Weights of a small GPT-style language model, trained from scratch on English Wikipedia.
Architecture: RMSNorm before each block, rotary positions, no biases in attention or MLP, untied embeddings.
Training: a variant of Muon for these matrices, 478M tokens, 5216 steps.
Each number is 500 + 50 x the weight over the matrix's rms, rounded and kept within 0 to 999. Layers, rows and columns count from 0. Numbers have three digits each.

# layer 5 MLP up, 704x512, rms 0.031, rows 592-663, columns 64-127
588482582543516462490568484586508552593613402502539573537509492590453483476518534498510402473464510576527580438597516424423407487538427543433501511468511454546572551480521517609508511464558392
495425515586541582493542626531483538420508482548527478439495408429572504439483518450577592635463610568541440587509602447595497543544489484424542475435542468549502408508498526597524479416451391
524434512472480543573438483480504503553554518512424550575487467568516479506534537505488501537500497482455484545530500503419471544457509467474442518515473447520550499498480487466414498456504419
543468498563430613561495397511609574551503468562458481497463493461504549548460470533421526529519422448603464463454454474463526484487561516501558455541570483576511394417443547565527500518538501
469462535603476558548464525455472521544405460477546417475626432497455394549552550451492519384497499566476524507505491487467528506512486500514578529573583467594491494435569570356502529592478543
531538438646491547572532482398536497493507525541473440442499550529587544440482419472501503538598492556528368434515538547430413549571512579421410495514478590549539446579520524494422527559490492
578531441488494566592488533396490502516479494523397480506483464559549496558525499417487616478462502536524514501501492451459577539492482509522483462456514417446463506462429479438529563555474485
546452523580510458521541575466552586501482465523462592445505459423464545525508421437484465497419470500526483582535476484552476501461527568479427439456491472565479541500510520554400448583563460
431481493538428532564407483540369446479462453512448503510580495486569540557432487431530452395414482471493578449544565418417418464519442546470457500450504536445421521475526478436485518517521528
511573586542473550488456538435537422524500475551491454602520636504456477480510447503577422523560575464472593387518596534481528480462489475408436489577392413516532456548497511499516466474489499
444591569565526498557537529500453492586456487450551442526504471414504457529545420494532527527562453527555564423548517465520472495467501504600554533506407559495477544498499537512588493642449516
473438472458586542525480500592491467546436463508492503425530539510521486522584505491488586525584484449472436526449437478528446495474405510506448473494544534487462491495566475448518531513560437
529529512550459445468499594433514563522549548406544586448414504560492405404421466459547531473589560519580562531479579461610615547459520453504481515528586529473525462543506493466461491467524449
470496466463461459489479478484497466506572378421509470515436546513474540529502512486508488395479419498514494558419523463498526496526536424459516426605466560596470498589550501491450412493463672
465599560454536429438417514482604480497514442541563375556521566569424584561490498498478528589553428525544490559543492478554478515398484524471557542590514496538581411446552464488518466528459544
478538462497549421406461486614464461582493592441563515466477566503488466476477448496528508638476450468561526497578542475463435599523470414447398456425475543497522521426464513414435577462561510
445547496540512630425527468517528474579504551601562509453515512458522463465496487525564470511554485427428551462538423518472548496467521494522520466544490448430497487526455499403506529445466575
446466457407474456498477479602489426422463659357480576445424525529499566519549488364432516524536532398450553459545474490542504500542470489490433442514505551486470460467629509435493454550535571
526497550471456470480511474496537532538563475574452493493506579451421533508475502585499522492444477481511586482515474463348490477517520567443508523632464517510463537520505499488501491505516463
500586497418450570517576516506542474420533509442591574526496536581471393488599482472440545479481480445532469554441468567460431431434470482452529380579447516563442485541490513555544554560564385
500471407523506611414506517537450449669493473500486520484571434490506609523452519512475585564454536519531417477598410538499541473471417486406578471475490489446562510538423455484462419520550488
515473443478499519461449588514505354391537519486517533445496527363498562546445524548575405468410444472472497518474450495546490518556517518479534521481547572510512549528442467498490509526526507
510516562509573401472553535471490568528559519495467453545469508455503562410582468462539545497541548503493506549455483497528432412532536602473577490497475450466553552531497420483536392461558494
507514455452556394582548472580521496459463526493502584584524526420459497527515410503475500553542573494490450565502445515491505554414468493444472501583496477464559544574440425446576578494561502
480401514492514526484540511542530538512527433446495514529512509489466473526497492553499519461551541501589485539522481466492590436534593510442415531510494472524499504469558523439573573483501498
472544502410525558472550407483490519533567471430429503454447458523533495469507472542436550475574429501482439482495592502453459542506500531501403438477525535466418472489529549477476511482411425
543464508563486521497510481442451417493539446483455464503418555494503578515485572576470541507532403490583517444532528428459612499483521489493463381462471588497468435541551481582499408514578376
565606531417487602525552500442429531463486392453532460413479466454574575580464410547521500570463611553549484437529500524599574437587605554406515421521477505503408476552562492415514505465473485
495447559533439485479494484442513522470572489500481470411459491527525567521527484557467546516525561497467535498491453504430515518510522488623546496554521533550568494524506507469526562518478527
534522485551615496539418461478489533390480556468576517513443513499425406556514470459421426513512494576468511617474614565417517501408488578500502546570447427502570504534461524489418552508478550
546472498505491419512553437528455511575621513488494464480508508487575596531513489492522531568486541557457539551473488507520516514542490517486435511518441415475531495410499432467505560531504465
507594500463534508507539432470454485463513530458507563444523483520400461463532573573529494494495539484398494476454463473462473425494524403558448431486579519466529523522451431529440514566449547
439495407473499504398455520549465602595520489436503484508525476500533485561624395461464454526531512529421542524453471526492544503606449433543424510537534506510552464494557521552584514577513481
519492562550415483499543526477485536443496508532523515536476429500567503458541550562488580584408546490414481531448476498476492539449498441493441578503518450518559509505609443554430522572581517
607502579407508553548463564348472483480422507492478472453612492564581495467567556505517499371448378531519519491607524523364511534491552441421528471470565505437497568484507513540497585587571475
480468464509527429489475502564577447535511458537540511476479532474499476563565545519463551472463443528457442428584447460481527500547474465616455498447573398586520472466514568543431553475445549
540528496504545367442488513574502495450434503540489456529474500555462504551515452469520536481492499404496533433472542517466417498451449439512556523562490455557563447534514564542450511462492596
507493515546393456440481448531504518557394481558418510511419428504532572525434510468526465508519514458512479507486500478477464497616443436454533561517513508462464386537508478485536429543529509
512485453514543574575648560462442624509502516527456468527443487567574464450469444582575498458535510585471546469535434475421517450440536459526528560562460410477497556585476569515512507413428444
502454489588571487454530414462416463531447466583493547507509468417519528488557423409574492476444425515419508442500455495570520474521370537487482535491517393518480472494437560486595500555475473
505553462448476486519479495409509470474467482445579468509436482568494383468448472514479498541551459447537570434524464418533517539500555482460499482457524523492467526420520459510444416524495437
474452482552445506433606526520548489448467530498641513462559467568429445596531553436551573459419574464480592532543480429546560512461478442503553509477573532545453482506472483457534501560460400
375507465576431565492567563524504515530542476466490418602542560582566535481528407432492464535621519480498479528532520448517510532432493523441459471540471436557449620426499507503432633495500501
520483536519533502416542569494509508483503399501550491479515458534324507500418538498491489548493617483526511473546468464602505547530464521512557522528533498544414548463486547521541521504553551
522441457540498491428401419516586481444429581483493489507603492513494466483464495456561533514470406557547410552486545456554516572523485480476382533508541448473450546505532490446554507545461513
461545398400463545554485438471445448475575552458474484503505450543546461456405453525560486482424487572508595473480520449481506422498440466564562524547475489599440474487504488527465478495442543
521437558493541568437522572477522515471515549479463450463509526522520569544376390476577464514409530465539482538516554428513459430474531459530525497517539476521458414487495454513429556540533506
439619408441594487505426503511540566570460494476566480516521543553448508546488551457489590530445534426456580511495561484429580536559522504483396481527386494499488499462515510488524526485458490
544546559522547476524494541431435482512473532525465519415413517396532595560435546527390462520517581487593477442535523518452523590513476489596549608369533523542478502437474480513496497468415554
545516474488547471621475495465508477479473478496576432479437505525441410514469497532464575449508547387558508537561470522504488447519505508614541506542524494482477473502594523562506549474485505
476502607455421436445531513512610510453514536467568454420453526506541463463497492500626462507511505593459529520417645449468522430509602408555550471511455496535478569486484503463488567538531474
561575539492540555495475486547557659523535440421515506519550500523513505467489498473537523409523493582450595445505570497491549517566425537496544391506484456426438476448533465563509490509502536
434484541493500450472512549438563591486490463449576463491531477497464512504489643438543550482521444438476530558464535407476481489545541522427468550538401530475478445536517504579458538519459518
512432415552565428484463540642552530518487515546455532430528461486472550550561456544454419471540517411488493583483476449430468552516531506465476476461507502510529459608561513523483550527428462
520492480528479477502501495533504436436557434452471541572433432497490434509557391458543540541547496474488555477479531604513425478541450545564524525528500542458485519544452513612471509541590489
553545437448552449456490528594549468458522519533502515457464433524555496459511476485529465554549495509457583519540575488526454641553531467468516491427489485402477575503404512489485459486462475
367525538494590560491563437632503457416441574491562601454515478521443525531490478534523468500514462540469504413482507435455467504441454479476406441493584561533506543436537499568494470556468524
508463628554446518464453545488488518489415459430476439517515495466531545425453475462554587518576507480479477567458566540485525556516509513468527478542572432564574426389412476470541493450595550
451534505442565584508460527506568485532463542472456483476566471523480464501471501451476482508419505540456511413511454545441593467532466505568450492497461562519608452515522529488519558468440491
443427584500510470452486437536479536524456420545497586543503542454490451636416571469417625483439521485492526545499443512511609546507575361538502474477539550520480490396487570504534449556389417
473576518561512480535423519553578509473428637471517560601536402427568469436252588557629624517349442568432532482575558452693467519427501496556354526489339605359533403557440445443483380603524468
420419484514434443479544598562617492477439533514434519546430421560544401392460495557466540425514489465431442495556525447542625495554525561551468555472615536615446461491437476488531486519479506
521447497566573524491542464495550504578445470467442464457449557602453443543637493529548510358432315511487443491485411580525424489503451497539544552564481537574494561522541558463558416425525499
463485458537543474530485577606546474480479580485450496507532566486453512544526589485646566596504567502542540560454459557507402534457544530535462557466501565452474455540420474516546459534555529
410566478495402488498469506524480507441502531518398509456504523499536515522560440520518517513463493433494352454475470529452530465485446527465470517553531480519457432656451536548554465488482519
534549527490423525505500508520477431453543457558574493498444527456490564491470425472516448560515493573511453460409391557492499507544594399534550508474419444529523414542604522479549588487577528
440437493498555501454457532632484462529509510614457494502499523542567508562451432578475437477513513519389508464449476567545453364417479598417467557441556474580489497467482548525453490456487459
485423495561479514544398444460487540429597495487546576473508537635438551507458457568504456486491517550614468472452464430493616464556547492490523611570444596523523490410433660458536536564541433
518500510501490521444550607517547516505519528489493413484546502590555407509420503488549506527490453519517611549485500482445536459479592479423518497491581552506495412524550495487518475571593483
479438522470487496468462600511488537495577553565560548432550512525438515403471464491563425450474425546475533463466480535547445468574471563546465515457443560471470518478516484531513518527573529
456510506493349357436403498492480554465477555535448574533448573498432504526484583438565537493495513460446502466521419580530456480465486499474505473483452460524539423474405520547418410369604524
540548472507586510525559536516454527493427507608459547431439486525487522478553531467536483476492523461373568566482581468581495533490576571491519589556395455522470532574494520549458474443532426
# layer 5 MLP down (transposed), 704x512, rms 0.0297, rows 592-662, columns 64-127
566484498453475495475577538467481384499487526397573509470508424508550523476485523424399558519447509506443530439455471557530419492517503462560396509436491343481518478516484529492538440541392350
545559451536531499447518497496528430504481508594426431557537421515451468530437443575572465341429557564492487461446552558486497507552511605509477492551498441499513561542538607449503494486605419
557493556519513525510497521502471549429510530469503472473544509492513546408461564515447484441493566482444519488466455580475484509502530513506541431483598552503527483602487469513553540479452639
521493508465510542468482520558637485465500624510530414625545540530488444551423421501528472479442461463521494459469557538519454446472561453536476480542513456419512440431435496602468485531564555
512511409521516474569542447560571495531501569513499556544409446539536395478520537580586468551499548406472467526531455523472465495509427565481541549469524483475477568485473440510524495534574472
465421553540529545504471482539443434562563600513468461615456474500442526407455526565557474507455465370545402445490495433595488547474538484539445449552500527481389480509479509454496552514476510
448560495538500446569450518504416422607438520574478513475456411489531467493426457489585528453533452521441467528551500515556525430439454526507508507500553502489490422496489526507491532505381554
530512537495522517489550501473468539510454506544575502497550483481463541569464447563399482540519512435581521469490540462485576556525522491506517540491492448528497446583537550497451492527470494
470460499470461571560528520438473519438495492528500453486531469539596392493493481458497554481557393515471522465513571557484488516548458490504472497574531576491461604509493564490566488501508535
553432532538463426406505502483476503457514483543534514524383499435550551486464524491550557484492538449485546511572509428444441506510516530533493492444622474438493412570521364488468567402485527
449516494571497550606494469558596465562506504547464538418469571554478433494434448473496605551587491586427464445515573480537591521534385514497655566443488493467607513468623580405528525553477555
502458506452462448523408531523400515511463446489476549453483492577526484543484429461579490515464553512508543451539514594516526495552602399494531528509453482526497526523502546552467483493390470
520484482425389473587498508550496525467392581455501495472514450582537466522396561472552454522494511487524475523591543415501522540479594446538534523513497542537473527544567517540520534493576430
461446525504483482489526408508519481533569387499478501523449543417515453542495540476505509520504442553534419430528535477548503486494454573494543491508482475552532476512504479563523516461551572
459570504499516417470440465501497490467458423459540524475481497488529555489526493447522548558526493450498483484538489483586501549434467482460568489422549411462497419525464605560438486520546512
542510634503527529527444505522462502544656440515555510556455551428471434478480545541622410527553516568459529542591517535457516456481513525522553489535499591545589480672562432476447576449540534
455516455455510487435495594499512520453514489473453471490463543479495605474504542587469520505555516531465414503561523380530525441560546562453542578485530495608502458459555436520391501522589516
609466536515457564451501481525482502454504677547499518489496415597525516577478610472412532450460478564494579511570629461535486508536530513537529460568454529499549450466559541398424466451508570
510566538561475527514588519548430467477539499465503498516434459566540467559513456500521583541504485574565559464572540420491537503523530457536424555515549420563512529494451455434462425518503471
507629467446514451549494556479581528541504437580471489513497481586496498552532503507461457493543418534541566438541463486480553463456528475526473469554484467522549503589442504461500505444482593
550523460506451526408397470464459474584408470417493483592474460499560567520441452506445502476518499462491471390537588476443517550529511465532585452442576582427531479551492487513470369548562431
579486450470491564445528514479489469515582491387515484465516454381509488531510473555584468517524491474566500551572515496523406483530511500505567498539482414498420550514460542497525536493627541
510535530423492559537517529515507456441433581549563460534451450553472446558525442455425471513479545413476463500470480539441468556549580453515441487550525514559436516535498550523526508495531466
483502494550538521517476444564612545488491521528517465557492531549467508511528515447434443516607461545569442424538478575432398510489518495549521562417510298525589444498411538513491475487488544
480594552553373500546426494539474476339523429415595392409607493531453419520575524409418637532553536443402479503472494544523489523500564584533491399554561493470526462561573502454408465519535522
461574421518393495404531486572416464480518449558447435423538477475495540461455550484591457514469442454493481432483481536484532546524527436486375413521452534459506457352512481471536471515503546
484470555453417466546525497488412569435588483489529468484421522462506521511464445657530598444433400535454482509466533446487453404459450577492464479545590560610491519515531401540457490554472390
554583442444514562539518572498484575472486521411474511453501489385534503493411511561554501542452625497520483516563483527518577530502553692393498361431402496434386370548519442498505575474507506
512498516458490497597588489510574485541532420520494492490535470537448471509506501370547429563429467528471484582419508535535483497396571466514538431499454450540508472500543571557443516459476460
438481536508519480541543504598445475480472503551419474443507503522581548489609517532472528534536519502517380559533541545497503423480470652463454457531540528512496568500479416478484380494395542
460459428517506428475483472535468495435554502455504447515434405471411519511522480411549479448520563507471577463498607439433497598548541450546539515517521465478474512534583484545474497495421546
437445436417571530539465490495538418426494528481500498441449518455477467488546521446534597484514509548513524510552524565576486509422603442537443526572471518605402515542430452530450481515515478
490566500447382482414471617550413547528531486506439406459454522565461495600470464584468533516490506517489476526466517441562394486517456457474479486582555503512586561518504444540535544499468516
570550442539506469463445467576467469486546495487616493365668454502570512504480545450509517673544536463458568470463549372549564639424491658541561423504562450478469604507527419538477522459514543
486471473420619504490454508481524519597541561463547512521590555544470453502505541499501454503581410553470479465482495471511482536577478517460491466477510480465569537564517471419542451530490460
460500560451432552460588434457440477517443448505563522537475557516431516528523545562528465505395554522414470517505495471550469499427560510597481516531476449546490577465473554515470457515471535
514488540494456474567462478493515444535541478502561603532533449460479497552481471489541555527476472516414519463536488546468498504498477543526424473456523515509522459425521514482461439545482517
501500561481502521513548488414464465539520489489502381458450452511501529507465521466495477500467466463505517511471479507477577477468544524445490576488551496509467587560511519489572498461523489
523468505426455530544421524528473483492541511467458515489464554556526486497449540495474597395485511413514405456471474575500514480483561474386446408436473546449489427585529520546435490472465558
542448528456469397484503473447533536546567456502520516511434548512506430466529449368567465561559529372574537430505503485518557451515467538505563539497476513489473399561424462530472511496509440
566402524467547463517576456502387557556467403525534492510550522495559544482494454445507483455521501457443523514453527567510479434559517517519492576509542503382497627521554499585528493537475425
563481611470513502557423479481558496465547513569440463461513553437534442606500504619453472457521496481451579561504565448507433478442535437587476437505485442518487485465534513462446558577519492
445534510501508535454557565504482472579565427534567412573535456569577463490533598492568541451460475479568442471450483517548468490387559609420396599571389348530444511495508513435540577526560516
532429509554534475518528466531457522557463519459533484581600461574452442430616435443559483550522534511438437475483532488484471509515514505548576457531514513389547487482463483513480510463479509
506576461542568473448460453546546512444453457396491582510515413512563458464558490540496503510461510409447449457550522472529534479473518547552455461601539441462511539581562518460511517513488494
597519510529509414512516504511471498536418505395560424558454517391401532552549485519430487524535517500515486520464575530431532504567532442504515574442484469558453475484412505478403518557558483
512630529429470504473575405459552512459513585484390509462397497478568518522518434517560512524498540492487474468460481538492501519511525526458511459551499482497502569504576609546477508544491404
477561599506510554555492409436509512580416513426457563600520438472491452461535601610525588589492516478548502581524432453569437500414511535519444420482498500549481480517506576466471475427512426
417471520460509485464515563479506521585580513530450502501552485566484455532511412552472522484433536537575469614476534514516480398475521531478454442522526604524488537521565550443544488575496503
658458435468527419501462512507491441544558456570472507473430393546543427466528380584537560556512486418487511509529555594436462578526589503545429548631485487450499471459579501602491454563532419
430516540588436460498589385534461551487569422420536438457413483547510524584562579447492440489511507493494497574534576535541422481507566572538577496471489566555499454589472493509507566496559515
467537471483498454514499542537473488477556444504557501430470384456407495501434524464517567492525517522465536491592547436466458439511526391597495390526532472575554455485502456578562493528488528
526490535530535540519541516548401476453529425485494430485357458462510494560503467481469537504543464537615561442503496476500442507523522482484535454536483508454458491518481484529482504480523427
482586586514483453490469431393485458574488472535523529528548485538547519490478424461506523475502519422621502521616538492534485495438365467568477431489497456451448510468502507472424446527533492
490476515410523438480427435521538502475571436469476491532468579532453496492497427468459574619422468559575440473467534553550586490549425470483452531478538598484480475455482444534509484483447564
451350477493480482505478485622504515541530574558577487451437531508470451470628591489568449497497480361505459553463520539499523488476507487438493450464493493514524443492536515614565558483528406
587535487577513455481488499538503503476577464454456474479545462583479535441502483568517499498507482434522551507505547452504504645467606476571443427514481446523495529409492468484494458420425457
586448496476450407548459541531545576445610409523451540392482453487450498534512393607504517565594533497444465463562529458507466535544620425517576446529502546518407558512452512608517482509519553
517447428462425467535504438471441425493514568528559553522485483490415583498489523427501426535498467446562417498521441418497544591443548521420356535510428551518555441442488416476465535510509504
501539408481561557551398565511483461519444413501434587472498499505420552590523555440462545478446513403497390530602551558388482485475538469548442459520486474514553448493415500523512448528553533
461539580482477568482456594491500515493533561490448537535538479414564660492426580524538546507337412452490528430518485450543541479458519426522481516594429669425485443492474530454525417482523499
538550547527381518542570370507470457565550502414495535485524490501438440468586561483405398558470542541442596398466562533480403518544501516458457469489452553445478457521494509542521489511434488
539554519533551636525508522557501499514440492487456592532425463585544475504515495492518492558440464514557570541517468507540463501533537448471456417544537445575466580520492467520514412455413471
506526469519530500487528545463506547458550535481431506440513467481549585538503518632524518537478524498461483546484424420553516424408452516445547443535455466494462473497485530535605542535522595
599516487484540463547591570515458496540464529466490582514537454490510458530539442616508489554546516423491466588541504349572484627492497458468442452531492518476545462551548547493504499472534519
456446565511543523527475429600537533448512489566553476492576508625425468565487576433482416534510514609468494526527397611547417507510528533448502496571501569501427514565496506442499467426514453
564494523511427470541574476492483497465574433531521434587516500449449518601529552520494524470466541483572506495478462434494446440534526433542472486447517467508564466484425442433473484532530440
565485467486457500476543447478457543481503520449548563495469543479515566531476478497488428483549462521497532538504500534471561500533446518505483532413489546521485419513494479529457365504504508
571434493412585410552480442487520473431466535466581565462454464543476452367479535510555526515504468638529456487563579529515512525509458602534510510507564473445494492474538456552497442481501432
546521563555465422508523573489485497569641510528545469578448419492464548560497474455596526491493509456459380461520470492553382495521506493563503528426499545490530449488557447522487407499537527
533558451461391534469552470489534433476538440422515467465429537609394441563526576576526489527413475530530503421623464489435584632439473477426518517567556492544513450596546515456521508433538499
# layer 5 MLP gate, 704x512, rms 0.0301, rows 593-663, columns 64-127
417488467487513489493419479555473484538474497541520623561423507504418508526513521510490528467532425532525555484493433522442498540385495479486504504506516525421519593500523521430464474590473565
489526552473462521494437554506448449424526428518616488487388464491511456522402463593562547543547469486567556504533490493473540598473415526483535454441459486500457634554535519465524528518520406
541479510530448507486485417556516602459592484561483480511492571467490503535531523637480540530493405568513565511458482396455504363464491448470569560452602425508540431537505615487534456596527600
515534355458540407490545450442519503569537524586415478513423472467476566444486500494530424506513511425479467569481585604475551485545524521372477424445517527540438436464553509631625445460406509
518520493582487457474452551478605627488417475458487618486468473544491456479519498495487534582525543595497480541537474408527406564539519446461542554465573406495510614461485429556439403508545464
533454474526510481509477439509503524471429605423519498479453477496542508507516539522478482438492546513520510593513521490586490445472500461532454433473520584501450499454528499567554444422591508
471443546455441627585473448455514470496435497464510584477493550519567483496404541493490499525563472453509564489525424476429609420529525490494499464503494462483465468422506509480415436383508492
458534439580448618522526513477438536529405414504563484473610557577521502568477438522492523601453520431438481513480462555514544483602466491502456472451455418521533423572508458482457489474558494
445507472479512539462581548443528540474423518455522385430434543496429487467611417509401475428458445510543500487490454502514495461500512575531484564470503501606514574625524517514564527549447442
492479483491424544511574476575510618546481418545571556490511436421514508472535491494432456548506385512596537426528549509478507564483567612552548485416593593531612591581585490559464451638348510
480486497557528544474522531419487495515526548464490532516431457458556485465470459458535460484436521494498495503509495458513587459560470506487499489483512437505545510480491566503445489481463533
388437486552591544536441440506546463448601450460417563517542394537498508506515582551523526594483503533487479486607500546472490569515511538378485484580485392513568536519516436531574564528439501
491435547471458458460428416515594482463591506490558445555495547490465544493425543541433531536457532576486435540459473548514576516550555557462509513542430395513576520480568457531350497456492602
408478479527434486492503458527535396560551445601484489446457549564455449560508474559560413530495418497497508483464495525487444439539527551451418473528543523583529456474533544400512472542510496
520572466372529498514546549439515553583516558469455567580517418518437477441501527482503451558485494518534483592461550430466457449464485413456439485505483604459465538454519449550498492481522406
575540523532488482464492559518429467480527473560555501564576445557489524510474492489527498470455524481603626561416497474449529505503514503574468423492512457392492529583522526408525551501454571
460524551546514495497465531512531524432563356534528492487467588446531495559541545462560541519430444528553447536537453512461603530488501466447506579430566469534485508425523522468527532442485509
490484474559507616507498507492472520516514444450521486488528530555500510529416472404595474517554482547489533466497526394472506498496495484519582515464504505402472549607454520523454461437546525
513473543569477489498527519494475478462466547519564546532499400468547496450440433434518490443492432465448536523543404472496511433461460459525530450497544578473448526628509563557418458456509418
399475475557510474592450441414586501316527422432577406511535530499425553508383400567513539526525459559565399514426452516456479506499499480491441336502475531433529565454503591436519315516480465
512437542485539498512570457597601537544471460545494464597559503510548475423519609523391501553503538446630545576560489528509540561443522480416563530471514533460417536514491460458532534531489487
642476473517477386506464540503558542418556516526581481474552498563523513471531522616566545486492507533495537534407510513483474412496578530497545538494412445438501442444535460502486532435543487
616478596396429466437433523435510482495521512473506468424454398480460473578465486421498488604444428627498538405498511514502487589524431542557542448505495598498452553460490515584510548506466562
538550421597430476487514521455499430554507591457466412581518425499541477467535597501509494505548510488591537456544531607377612365547541496497552468505621517470485461561481514474538485387437434
457473442522469487493596494488442498570549454531524482421498528503472494490508568515481518608482371438471566452463508564476539474484476547406389484542490537433429435438507535364454567501495511
504478472548474494477427531499454563449543553532516511448466583494526535504466395491561588593499579482538494540485384491481566516481479530453439416499472486517552523478540440520534503534552417
526611478477563451489535495497475538479473452528486450469509569470423539540493524524487441556569486490549465507587495487499537448562594470365502337439486556492440483509573567476550469587547505
562538541472536419608413507480455471533464570495528528430582521557503485447471484510512465421543456516443540408461497516482455442524510509446483546518540482557469471533428485458532523476444463
440550541420464523547595462561501540467528458514539477525480566474434526458605495510524505533395480567531512491416462458492550490529484523470412440482488416547507456498488522540463499434528420
457609529450566517539453525539517506512534403515468500485566516517495501495466451491508463530471496487538544541505524511408557438549464512463511466568565484501539564473504533527489445549525500
557495607548374483498470599442481487445541490379432442452495575500471557532448553504518474523537524603488575436485535471473447428584496393447614433522526403486555456442456426465436474538497535
570434519504503429583490526483572371419569486496479412518492465460563463507502554500537401483471411508600547420582596551556466501463551517521491464554483436504563506494524461484470602491540509
505500519497448482513366476482548505428438433443480482462461472526434494411468388458437557434414498615468490444494491463490552514576515398421503505441457578497516439575496561443435567524426501
522497460555453508564521570507544595532565529424442553475461419510453461561461488522493500550545564490552406541482579504521538533430470484517528435482489491521490497428491508609636422441511466
479608496477506521541519502539530505552533523580504551537493582450452535469387433492561534551472518564541455495526438519482509548535486522564456491483539360587618574514513508481450561479471614
498543460572379417507486511499426463382505406533475428513401472580494490494487580460413410465523516473486606538514578482454410461504531482484434544512471471498540487441495512487458401483444494
483521545430543568532526495460517534470520456576451431586422540500480595511495513519534475504505519490548495514472476530452516530508416433511519517510496564526418415514500546431569516505505495
400431498532467468584551586561543528425368417466500518536521515531371574562585522453535527430566508608525442489467522473500509457570557438503447503560519490520464426485437553576549522605455519
509409485515490398492466475502524398526484469557527471535472542490431582450482437513396501517514552547550468482500404393524539468533520516496530587479470527465491538424536477397438526493516406
608533500525410502515615547473508539539446544514492484513525519516489492580468514506509437465497459550548557509480500623525489483509535431495468428493584598527522512519484491468537470494538591
549480507512482511491469527524490532376460560538554489508440499515428514505578510494481583453412526470481529488486454560505523556454498404550487541504524437534531444512515615416471407514516537
528533603541540499500576501527479485508561437512473441518514517418524504471468529484548523561591567524513496425593605429424628386495489390574520525364511509524473553511505550448498489446408469
441518520589461517518613548499530546507444529551496498490548464446488535550408479605424477486541498471462470562533531482422548443438526505464518474513559516548494415476523573519537487481500451
522535615491497506451443501530522507506519570432509525540514539503480518443497501493506463457436504475536562510531486592489484511487519533467421550442599415431555510438514425502562525402526469
405480436423533455474495519461558525507612524549434481458484525617522470487471568473402482473611544531461633438576496403512439434593512445588538539546471421453475417508460495474471474515488528
479424499548467421483481504470446484502527562502494490586529556498508436502525426500596563446483481515529468512520428507501461505513616508420515502557520491489588557521455483468510472489496576
459447468437558492502495464486545559548500538530467522519520497484510528518581498492442571465535509489588551537520589446501524416528596489546415433598479453531585470515472569425436551599476432
475494541453473463506483486481508517510556588524451473547491481539370518461452521503444500479457529570545483521525460494450546506537488433449440488443495552548422524522441513559555468516466488
560546491531524442467429473496531482488442525552610504592452522505468432618438443527456537513544511511550531517590447446424567551444461537525396459479513489564491418473504456583470577551497513
545556560560464470496454489492487586459548364538492571583496505527461488499518600447566540443421522459449538479566388565482522496506532582422538517506493499603466464555493495502467508500484515
536507472549526552492434531486480503486602489539433494478485487571549547402428481438483486402421567424511500492455485530534514497464509484577528409521541568434530486494456479459500490519521497
506456543456479446516462506399486578491423523519479468430510517470535498484474520556467441548463573534477529407455512489453492508500554520558434481458556598493476534586507569494476493527497529
479523579471480514470449318494462447549456525510520487513429482417483572489501458372555521515431443469535514571492496383514441456497498546492480505440503481499554522385576524437484506553541514
550514398505461448506543458470555486555447585437547370487475496553449436520570389470537509505477483500438496482530474484475380533428401563515507516503496509498612556549527538550523503508534440
604436562489517469464572627481525462513657553490439468547507492452517445496485519466477553456482450461567434446586421490448506443479510500480483551536413628509503479486512431561471517554487565
495536495477525558446593530466509492511576382513403434611498513434611512465482525622486478456515486481444519476510459551590577481597437574408454504437475478522448629505490440396557519515519472
532500483475504468526576470416460454495479549573460462523502502475530536554515511525489567500519500576411538450466522493528538535467487564526440506524478430496482450568573519433425439482465457
524572526458518535507575543536510515439567445558456580497482498585460589426499454508527580486499553566506578588475557459506459513491530490517520451469489461541468541466521516462525519451503542
537442522465541496438527496527527479584503438456504538463507458506481581507511497448436578423399423501458439556500562534518402496489509563392501474431435537558506524618449427496529544512532560
508384568581598471562392482588554489585457640453440461587486503386542387515315518435582522480454600510448582425524490476473387456482496495497398500461387626427579450519430410480531398497558507
477519502448531476512463471524523567567515506581484576518547522537485512498482385532491400604568478450429491461484510518553540530457536491580542519551378533408494584491519562536547523621435446
444549540523496551532425536530463502451561389394541408600511517421575527433415465434403420524522560506521483477465541506527592549439558461455496418446508403438520479572427463426504616542482568
469424463536479553552422494468553344553512503514419490497494563580440473430503507513540462547509510448566477490507558490477507523542451519434603450522535543458531452416576468445515492496466460
484595563523481432521484499431494516485505466435499460471496439559522586480512496546512552636530551491545542543459527528506548500500482608489508449531446551497504460524539529467587497510531533
476471477523562513449477498496449575621523461519547505492514572463418413398585473573530546548420499505471446542409662548527509509420439515422552512500509487538480515449534553490558563611508487
516469513528428569523450491463508551453540439531519557504545536440554556513502491542456503478392518449464462465531558544483530475509423545527574475479464569476542527500454562467564505495541446
450549480583483436504426543418561497511471575462496556573518575536441481520472505442553412501514517482422522435543528446486437458490527546501574441487489552506515457436526483541501531467539515
444468468554467439527482604477487589539633543513486464552508514522531445531465492478533493403503484419466528524506530558562568526481532517521562408562676539561537458525533438419539553432507552
417567476494462522518525459455503479473468518463477515470529555453508397521488521437536499477574402564527584612533493521470477535603426545506475508436495565503510552494414456483476496554519491
449441598449494460505549447435458429503489504506518503463459403413534441589508544501538450601514550461500425494512521503474520496537440450465437481509439501499537517514406479467460465482451514
542464493481551513474544442492524603405605450524559457515556537371502574549534505555533507485538481543422453517429549406525415515493439546524620458600460415439583477490488423450490397473530501